python train.py --n_layer=16 --d_model=512 --positions="learned" --init_std_o=0.00741 --init_std_down=0.0028 --optimizer="adamw"
Each number is 500 + 25 x the weight over its row's rms, rounded and kept within 0 to 999. Layers, rows and columns count from 0. Numbers have three digits each. The size before them is the row's rms in percent of the matrix's.

# layer 7 MLP up, 1792x512, rms 0.0479, rows 1601-1791, columns 224-255
082:600527549469474477468508494503524513589498515509534503503530459474466474467479515509506503491513
088:493521515436519503490518521527504514508510460495527474507467495499509466434513559512495497497460
094:505484470502532488516524516513478520557483512492515482493550528482495460499496480477518509511505
097:494508525522484517558472464501424527539513477521502522476480507487515493542506546495514482502515
098:503514495472507526548519464523494518527530478489480498494520476498476526470537513492493516481505
101:484487488501487530476518469503506502496524505474536494484507519488431483487546496512484515496503
101:519500501491495509487512491528516477533449494493514476499554471485487520496521497503537541501528
101:521531490509519534552508484546508450530527485490532497475515445484478518448512533476468498490523
106:532497479522518494552492486525474486468543486523486516474527468478517485494536489500529533451502
106:542512524513512519480520467529478499516600488486573491463504512502517482486521523499495486501502
103:561457455535480514496521488537463517493504457460510491514523501474472509484515526508545520505456
099:490495506520493526468462546493510509492462456540498558502536466501484499472489532494509539519531
093:501482481555464488495525495501446494516493494492498495496533479501480525501516481456526498517413
102:511477458506494532500490497520521519490482480473503457495483501503504481496486533496485526487530
104:492535469516496522541461454520518474515540503522519476498534441474485514469531514469493550449499
099:486521439546445476551493459480492509540562509532492534477522475482508481469496500503499556514457
105:515481508468516514495537498490521459487529454549488532497508438474480468473476522473493504490530
093:530485479506485499477470494488464482530557501529504515512538517442501508505490519500512558502524
111:525543460529446493524514511515493518494517493489548459503532477487484508435505516493531529533537
110:483526501513475481534501482523499489493509494473518494478467488449489495521509515488490550488495
094:500503521496494527495491538483516548518512516499476500511568463442458521469488541463466500483516
112:533533521495500502564516479523495520525543476510502513487507486495523468489517510506523498520507
097:479489485466511484492501473504488517503524506497525498456481476498453502521512519489506493497515
095:538478489521526540451509503489486434530489489469498523502509508475480511545483526481528483455507
106:509509429494491519542515477525526491508525462503533491504480446511493484463532534480525534485504
105:521513517494526492514471470544527495504534475516509483495500505493497496499533544495510477509465
104:508563527490492506527504495487524504522540574492490501514479503484495499488535495493503503418507
110:507498481459492508508526505504499453511542491485472553484485507484490484524506484499489504506540
097:530515492473520499489499482471460524563520502493533531473533520489491505496550539497496525437488
098:525481491528521487495506461491509513530524525500485484513544466501487511491481479524505551489490
105:474516509478509506525510459528484516470517452543501492485464466498499470438546519502524497511517
107:503513452508514531533498453531512521514481485492488507466501492484484479471521515494470520460488
097:513498446495546535525472478478509408528514514554513486509533491507485498503570486512479562507511
098:499543470481552500479504493500478465490515495549479490490513518511503497472516480497499498539500
101:487536483530504475517503468504527449515469510500508481487488477481489489505497532493502513463517
086:505492476486505471496502471517475514507507525518504524482515500497471515482500501487487510436494
106:504477483548483537539472455507507522505495457511478506509546410476474488483501466475525533483539
100:480544486502533500503506471517475478499480523496517484495555456488456513488541508452504506485548
090:528558420512518524509520457491491496508537519520505527489531510485517481514495513487480523502548
100:526473484552498583512481511503461536502544499518533504502476506477512508469495495481494492483478
099:541480506495494467525494486510484460557494496474473446498490506480502464458509528484473506549526
106:485479504523510557524508522505539473521516509532532508518526491494506494460495553501567484502475
098:507501472538559468522482505502521490467473506529495527490521475510494468488501510485502450460474
104:497508441499478498534465479505473471523468506485513537473482468476466498499530510457471558449506
105:496523470509497484532477507488481443513506511504556507507535497493490531485478529487512529514493
096:488477502510519500503520501511489507511551475490497489461518483491489442492469504506496508475516
093:522461497491481483508524532501475480530515527527531491502552490491482484502483488500489546475537
112:488492495537528526511458520490481497495559495514547512511507484517484514491487539495495530511489
109:494542477462474479535517505497499495497486499511476523502498485500498531483486494498494589497500
098:522505500529546535515542512544498466493471515530541475501534504506515500497451507487496478474487
106:522498493517502501416487462520547471537492560510526478488533473462517474498517483495480474493477
099:536543465538495518517522475530487483521504479504517506491516479439496523488508534484507500511473
090:554497458544490488490497495503518460519500478506515486424551490444507497502478552493505503508490
094:511471476531508552531517508475485502500519516510500507519521465446499538475498568462511514513499
096:490524531480500505496507470517507503477534524498552489506553496489484544515476488484527499471536
116:497484479517491508454491479504449505509494519530528446507517510496517487497513512511495545468529
106:503521482541508501500503448523482527518528500483501498499506489491495500482537490506505533478541
095:470508483516505535515509514544488513455528497498524508499501498498510518488507509458506499524480
096:480532482507465475485465489480484443481556516491524506486485439456483525523527499511531519486472
091:530507524480477492531534537502494527465505509521501455504482510448495540492489547470516481530510
092:530509488529494491470520469546533537550511479511510480455520472497506438501522539445471549510481
094:512506467560511490523514488510504447528505485480541502470524514524483497491510484481519490495477
099:490514500578484513556511511503437504526504447507488483504491481494489508486502515517527508486464
099:531537500538495526469508494540486509527467483501520478512541482493479570499491525522524451467439
103:507509498471496500505539473532529529511482490524510525474514449465452489503511496489477527469514
100:482537467467539510510471505497520493505523511492525519503507529488457470485503510549488506463479
095:537463506452493489539533468505498495523515535473495516497518505528493486500524537513478525507500
103:477508501486472525469493473527503515517509488485492559490512500484471456522512515477481510487485
087:481513533521505488494489530499495494519490534475503499527546464505482526493486510487458475441467
102:497512471512502517504506474498576473466518534497498505480528492477514523518523539462496506527517
100:520518432515504469509529473539529487483534481454516506485519464492495465457505509481469543492511
082:488496523531535547539505510485552532484544536545531589493510502512501540432474523475531527517487
115:490509452493497490451522498552538485497486519520559499503509472470484486462513539520465493496518
096:491519497542525437518496505514467515506538503530497492465539478482481525493510529459511540545490
105:508445443504508501531505493526490484521536441527500498489474484455506479509503494498481446483545
102:531511474492532527506498474523501499516483486513524541489480499473497469499526542470488505436453
098:512517515474521522501489509482537491519509490497498495502493490528484512508516482517507492491473
089:542530459509500492518560476507481498506492459503512471538510505504527475497534496504524516485485
099:512500469514508526534532492550497530550509521521479507467521505506485476490491522500482511519449
112:535489455512520465515522507506516507513517518472493498517486505468484487469524479466489519485513
103:527514487506515518465522472513515452500491505476545504486493481472486499451520539443466521469513
093:506511501475466521532485471503501472539513472507485455505475518545522552544496517505494511510509
085:538496490517519518483479449506508521513561519481520541462474510497489458520515504494525502502485
086:496503486522497498517514491544480485527537486506525507492506515521476498470524492484537500499487
113:543563468498505502533509470560512468547521468470508513502528477465481471483508509476479542480496
103:507495467512568504516517490528492478547490512511510468501552512465537526502565503503461504478519
116:517547495577519509490511484528503513499517501479532550478483499507487501518538523473504479478486
101:519499482484510498474517481520507462480482517505518495510508451473467484453545504466496515474490
093:539454488521515558468555492473504533470526478509526472492517486538496500491474498466536469486531
100:494532511530478465436515484480483505491486503498526537467508462529475508540493493520511493475492
103:491574464466472482499473481527518518501521504505503533484490448466477479490527537485480515426549
114:494550491481504483512508492502519491485496506498521492497483479491475494481483452476458490460476
120:483556474517497501493513495570511529521538484492491534508484491511498470475529469467513457508548
099:536508476486494486465513501514472506515503499481549503482498494515484507485511522495468562507456
107:516500500535495495527532497528526445527463464540490541508518481479455448508523519476516515478494
087:501521512472502504511510447500553519496490522503513526498446469519495509505500543491491507480467
085:485482501478436553517462493506484492476495509503489481493520507495489537513532478501457526497490
105:527536445525477504507517497494538508490498489487515526469490464430475460482516513481477499481517
105:542483476510476505506506482506508507485528524483508523523525475447470481480501497498482497463506
108:524515474501493518507540490512523482504517452505505533475506484434447473470468515489506512504496
093:551518468515495485463504508526512495487531530470503511506527473460509516511514508500509514469531
109:525495508508493486501507515485525464512493493549493524468483492511470490473472512467512537494507
108:530502424470549482491523462510519495497513517482537500516490490484490524472520472522502505485475
095:550552498472511487529525488511490523512481528504563476488532492492468501478527527450458493531503
102:514519492501508508500529498510516495534471475504489521459498492494477454498499496458458513515501
113:538496453480489471463513473500534517487485511502519509456535498490450450486522516475512517521479
071:493480497543483519476482490491505501507518479489474500498502505464493486515502523460480493498502
101:523508492481510491479527483521482445527526491516536523486514495487494518471515492501449489494512
099:508488476544493510486492492502515493492504501512526484511497456456471507508521516449520511498479
108:589585480482472499522470497508542503516504526485528494503510518441471429497495531460526524492499
099:525534475553503478514471481555512473499485534522533510494519454496476496478528473490467512499470
090:504542496514492491485525462479475494528509541502502512494484509490482503515527526514508556486522
097:485508485497502495540477501530487494527549513493494514512550476465444469448529509508478493493514
100:554519490482540439476536485502479486522533498469534529507486509494475492457502502490480552477500
111:487540493526499582533476460496551468486501511503490519475453451485480479533524489485484548452524
096:559485503424495501553502486487486499494470522443567517477510511509490458494493512468461494459529
099:515548475499489477536484486551485515516497471502498514533488486485480479493531569504524504513508
097:548527470495509496495516459499510469487466502481516515483501499505462525482507537502467473493513
104:525489515453514489476491483489466515566546549543549512519518532502480477486511515510507516510540
109:511483514497553503511505496481515504489532489526505514487501536472488530536501533493502498495509
102:497511454507520466508556475474507517483512502526513481496511492456454499493544477475492530514531
101:504505503528472509497508479512489460500506499506523518504510489478485467490506495486477553461506
096:555543482490493488517499504559508521532481464476515532497542500474512461479488518502483497435448
094:537509523512483471511504505489509473496527472522496502504515514494506524458478505509522524472482
098:507542452481502524520514457522499458487497509496541524497506436471463535479531505506544508453480
088:501507476526500511547506472502428492504545501523513507476514535497537480545545480543472490508505
104:511493500510537498528484495515487529504502551460494506533500474486491474492509495514477455487493
096:507486480521528503476529468504488501524518543504516512468495525500471420512513496481530495511509
098:537460508513495504496509500498443504539538480513559441498540484498497478473485535514485481484515
101:504494477511567512526525493570555488517503510498509531453515477477492500467497539454507520453484
103:562469499503481483496549534514509472545484508456529522493521451454440495456495534483473530479487
107:536491482479505547471490448510482487498520485487510482474499490504486505479535502492486509483494
096:486510486514503531517494490529497445556535449501499461517529490524484516450505497506493515473470
088:459481526504494476486506512512564492506478535489537494487499506500493488460451500504524510467505
101:515500512491546526524458430460510503521505510533488492477514470535507514489548494508520497501550
117:496497508480494521495509507490511507472567525507568522469549474522504485497533531504524482481529
091:563474518497524513432540519487566447513509494532506523513500529471466475482507483478471486489467
100:516525452542508510522507453537495503520529515506515507497526482476451488453523552465489543466459
096:499509477468503482512500483514516476487483465558466482482508443488469496476487513507450533454524
109:486497463459511490480508510520520541531490504505524546492532559440475486514507532462455502519478
094:533478532512521550490503489496554492504514525533478519493501486519479484468514523508486508507490
098:533466476512488481465528484540521508492512498511522531479504488453493516425491514469479527558482
095:496479498500503483499511518514499512510482483509501481500485433468501450467490500500476489503547
100:474466508522489548518515489507498519549459495523555481493457497538503488494510489496514512448511
101:518493491528494469530524509474525503504498511517538530477484473445494489496475509494538568486531
084:498524497540523494506477506497440498499517504478504507461529528472546546510497508558498537514461
096:520491507528531521444491486542531511439536459508532540469520479526512511479501515474532501526492
102:529494488519508507535468470497521505507505465509496463514519488453441509464516472456464500494499
104:516512494501494549487538452546478481480518466527534492434545487528513533478518518513587499520493
098:540527491505479509479489465499520519518501492542507483483528487505494472480520499488525493501495
080:500507476487482515477485488498553529493518517469520494462520500495486472477492506519462497506441
106:498491483525508495488553489533490520486485489491514519508476447445475488506510505477530549489504
097:505486526501518491484501513529478519509499465487528479520519473505493483449498560513455519433440
102:496527463523507485517547503513524527577470545478542463517483490498501519502500512497502536474460
077:469536472497463506503511494500510487508521503532530501508484475469494498492508512487489509485458
096:485521482471514491469532511469533488467522523526530536450473498493489482494508490500494492503491
101:508511522522491493489465461481490486503548492559489538469502468474485465479529501504531503502495
096:514464539509493464511485509470502520503534521495506537477480530469494462445519524472487471510464
101:555502453526481476505510491501518498535489475501519493507525500494472512472513483489483515482504
094:479512496519489524441505483518518478463492490523533526469512468504467496464505483469475468457516
099:500464536493476483509508491499494486546512505515511512458519491466450506481547552512505539442488
107:501468504532458499486489515492481508562537513533522479490518506499479477462483528520516517497507
107:566481497484504513512520477530533469512511541488513480486516499486493489501516522486489490486530
096:533486496528496485500511522572462482493487500499554543493513471534477516483485449475506490451515
099:501440465499506524570519502508489444479508541540538498501551495475504490464486509504482539509491
098:509505535518518492509545505522484516564512491497540516510470441493486453489508519492519516473496
110:504491515470528511508477529498483479509523480531528487497526483516485492426496489503530520502545
099:478485466520481531500523509515542517520491472515492505485502492488473480495519505489479525515459
106:505523467489510501524505460534461497518497511492517496511496482450482464481521499483491542486520
118:467530506511483499470527474510505490498488535471526560469550473520497481516512491462511506485487
093:510534480516527457500495492496517459523547456528502459498492523517500505493505511522473500398454
096:499499515435557528524485481487555488510518490505485542476487485507477480492503531439524501467498
115:508510469566485514510527485529475516506491513486499522492522526479501484496535529494466511505480
096:541512506498529492519484466559472438515540511526546522469504494525480472455530491488476521456495
089:492501459492479519511539485534511480467485493531519501492512480484524449540520524496495538484537
091:513501445508495506506542463542467537493496482471568461519523523480520532494506519507486506540487
091:532513469539491469463554474497450511492491473487535499489486454513492507467526498495499510542506
091:517502482547484544501523464514481501456557514502487501471500518509512517495496509471520503537511
100:512489476516501506516498488505499493429516484535500534485477437453477480428478552456514483478522
093:531495483496454500468479437493475501503576528500523477473478478516468557496562518479546496524522
097:504485484489478490522489508487539508513498497492506511516519458504482493529512529459500511484496
108:506562475435494499481522479539515498481498491519527504516510497499497499514525510520526508475530
100:516482491477458496446526501494512489513502500520505509500487462462488515509544493462502520475504
097:549492513515480536514536504510482480470515507513538485475557501468486512431490484482488507502491
097:514491519532493505483485539544471540504469477469515468490483523459477471495494533537500509484469
102:490487523484501531476507526535463471521520464525519482455516445455485472441514527504527503502554
103:502435495512498486520467515518483478495548518490516540470535482500498537504536520492552532515498
084:493461499509551473509528494491536521524489496516487493498539548477510502471477497519502506511481
108:517525495515527537534504518491566476499524501580483498527506478508479532455544480487488525477477
114:504475516491511505447538481516489479504520481502497501518491516492481491437491537454505524541503
094:489529504508480534539523463548478519510513496532514452492473471503500479486529566530506522495511